Each number is 500 + 50 x the weight over its row's rms, rounded and kept within 0 to 999. Layers, rows and columns count from 0. Numbers have three digits each. The size before them is the row's rms in percent of the matrix's.

# layer 2 MLP down (transposed), 1024x256, rms 0.426, rows 333-354, columns 64-127
093:521534467484498473417432577472506562568588457477442480522469471553545472506534444510530490549474516522450449499471515457501483501444461528502554427436490389516582391395521569506462455620514450
099:529500458501521553422479420472528463387545482505500514475459472564502493501565536452506604509473510469496474411531536473433495511462473565495561379507561425516507435459484471456520458497491533
099:481416528508544561534392533447470506486382430540513542413522529471483460485443486473561439531492467459579422479625434502503518461404532518465510574588486518631470488470556492521561556496466488
104:502498498428536536499534569516469494462404540375397558420468532543404513512547645511508499555540478444550475554541459429549516535508481547493563431489486509493469529515443431553561459476480479
099:448394463524437470575379405446455490440431531412444501410498474411455408396489653377492561517447495485548484504478568534547475548541488479582478467528524381583459507583484534517430529490545479
099:553518536464505424493497591420456501433473518401544534515452485556529544619501545415514551533488498546483474501526536535509586487557488491524387500506428466482547557507519486531550398450468522
089:524547489478435547519644553492454519423526454450520383517445456393585547420525439528476566594436438534511503433518582493510517618478578504590559443462487500572445535503500483512517515447464524
109:492472491463478521444381478507499489495473430533587486542583480567526496501487458562512495530570533470433491561512479509438529544464419524462601524452489519529494386453563543505501476530472473
105:486524505522430481514478588538512568516509473453503442500567504438559401499452532519523545515467578615496463534539475447456509546626488459493540456525551485384567468485450449545477546543541417
095:502507419591438486556513491483535446465497460565564513544588469554387621545579427463544524539447477381489531497454562558521470503526521509407533427485514577499492507567566490534452506548549461
104:448515491551527543445548399489557561501494497474434568618540458484614496639530422491513515556496491448474522498475514434478453457430395428541496522494484535580577596463463425400481460510364501
109:450556579413492459547506460530514494497512575556565493465467505528485520562455504387366426471522613451498472523494360401509526542534584455506617467534409533583558446471493417406456441531507425
101:479479424488575440415547613566395481431483441547482545535493412535511551454504465485559443436452500554453558492476560512534555497546463539493580422541547408536538457498425586513443442491529522
091:452538513503522526519450402523442414363447487458530526492551532477457428548539533512473519463525475521465530470458496528514586496434564455523403434445403506581473478447559446475466548511474567
098:559399469567483535505442493518546482565532530383527489461509502437576528560428548473456512552423565501502467478521497509395558533556588513534471559461509553550509419570606508536440443452437550
106:506558536586666544473660485360514587463453520494603543488477502446483421466539468513475454453478484572532543489599485577501521460515532577505481563572516461478434571473515519393506515519471436
104:477434508478455433601456587489482528482617486447517458501512395462505552529505450465569521595496455473575548439483481459462480504357429490435467489491506494515540465494545520583492471462548476
101:518506424436491449541456475491557442566470524537404502516483525573538546553449506430551455499500485490524563485516453547491479408411499445441517361531492423475499522392511476455531515451502526
087:618575554535487461623454457446516506513481446469452431517398490498522545448505532429572479476484565534426453463402405589569573549482472513485473468581389522518469456569347424543507528508570597
102:543505508446579469413521485529545574468499520532549435481550528501431516545464620581441415487498476456520517477526496448467515479461565578561577548546502468408443593468505559544503399479459391
096:440471544538412493503485556551521662541519626448543510423551513508478594412482572500484562445439586474546513437594508493554503538552541544579526492490575538501424495552494508583457530503539396
101:525460508560483514530552461492398460555510481498458503449465491476537379447430612448516481482460483446565536513510501493575421552501580456546473522565475565479480521584473492478475505346497446
# layer 2 MLP up, 1024x256, rms 0.435, rows 334-354, columns 64-127
099:390492558517457465420418446457445523434516502576575540517375455585342463542494492476477492462500571467529439469549570488457458571562510514432537466523575498553412466474486483444421426464539534
096:562454562538428515512551539505441582464459493462478471496476531470510453423461526588497539604501523567477534534535382573536511531414470515488449478429511583460544515492450440489532583560533423
109:494479537500509500476537570479393550454419454461489493426484514508525469561529447565526553530570455501516449610553574493483468570476529506520429506470525469531443506519391570497494501491455479
097:534548540476522546517471500514512530527433449481526542442452427516488432498548473439564509449479449506472481506429458535521550456459531512491494460501479463513609481487468514507461553544628531
098:484554453395453559532415471514457475450493484582556509500483500546504524405509474411521446491541493530458587512476451489469603482451486573466559508588500564425550432456474565576452502541516526
092:501545524456460436438449463477455512479493517440318554500520461513449398486552635463462403528493573553531470503462422466556565484514438453408542555456461554487552474498561515540377493574471482
106:525573518478458481482392510566452456599586449505548494449406517467521460422506561487464443477425555490537468564453498447541537458467481563547521590532419468430582490480507460451524514448510436
097:445498447527449458566549533534546433607464444481574516491476462410472447515481533490448464490551486475518512512470481428439564518540551471514528536416463451444545431503518476526429576537396546
091:474388506542360433543464527435514454454603513440474498531563561525575526493531491499569493456515628395409547587552599540540393491542560499496483485508511435487356519458502457493427521552481495
099:424467494513476472495505473431465479534590547431515566546510455537401565418555502560481517545455514521489487471524537470494524454427490491410454521564447508499400405488452515433460514527475451
107:542422554530436430456548530465511528553570538491551493475451483440443553464489570551385487519522490561551468507524411493535547513455534429550468444536484547509432516420503477546459558547459533
104:549462529527469527481559412580522487479537424539527514473407525522532481366454605534420558499442510474533495552549450560535529474528506516530497576545558478430446538463564474568476555484545414
097:468560556494513486621504468514526516439487660596586581486450527528463476584504540480568554495500522435436527550421532462470498514485507519520458486576544536504562519396493429527474481493455456
091:450536489506471596465391452499547516464537445534554509536468493457446392567494512531488550535553489521429448545458428559448573520518531619523518512480489440444468486449429531475444489524483557
102:487511463537499547447388570489560437507557581461411521515518402433485414497522548398450579486423497520358455505434471551469536522531554598526480491416599470428466495524492518523412508531426411
095:568508464500531503561490447518427594478475390540473460487431442555398439525520529499449519519503488551524542493476428491496505535490479448492504475493521492494482523561507430527486480416477462
092:551507600518512483458485444551516458472548536536535478522547519515485455603465535434517442431463404477457534508586506481433593562578493455538517491537511534534488444492522580399521415491477551
089:516474501538515570560463513465542573556445565538475545500529548550429494502529450484531608508441534417463440463550603461461486486485543578418412508599539574546530437499492502536606557589603526
100:549472522501493467437495478389499547544509466443447479605436544482567478446533483479467439544520572552517525447456483449450480571466555560453523514488508491440388430523531546542568505492436503
105:485493509538409552397433442495493467514507477537530517499548407537552496406489523471453535429512505465502551437444495519480536529563449545478510516395492465508472467469547487430621580454514441
099:452510531451493518449534511536446556500534505471477483414511478457426492527438605503544553486406455552476509463498436449563524506628524501565448455588555530489448493388469459508476422516476579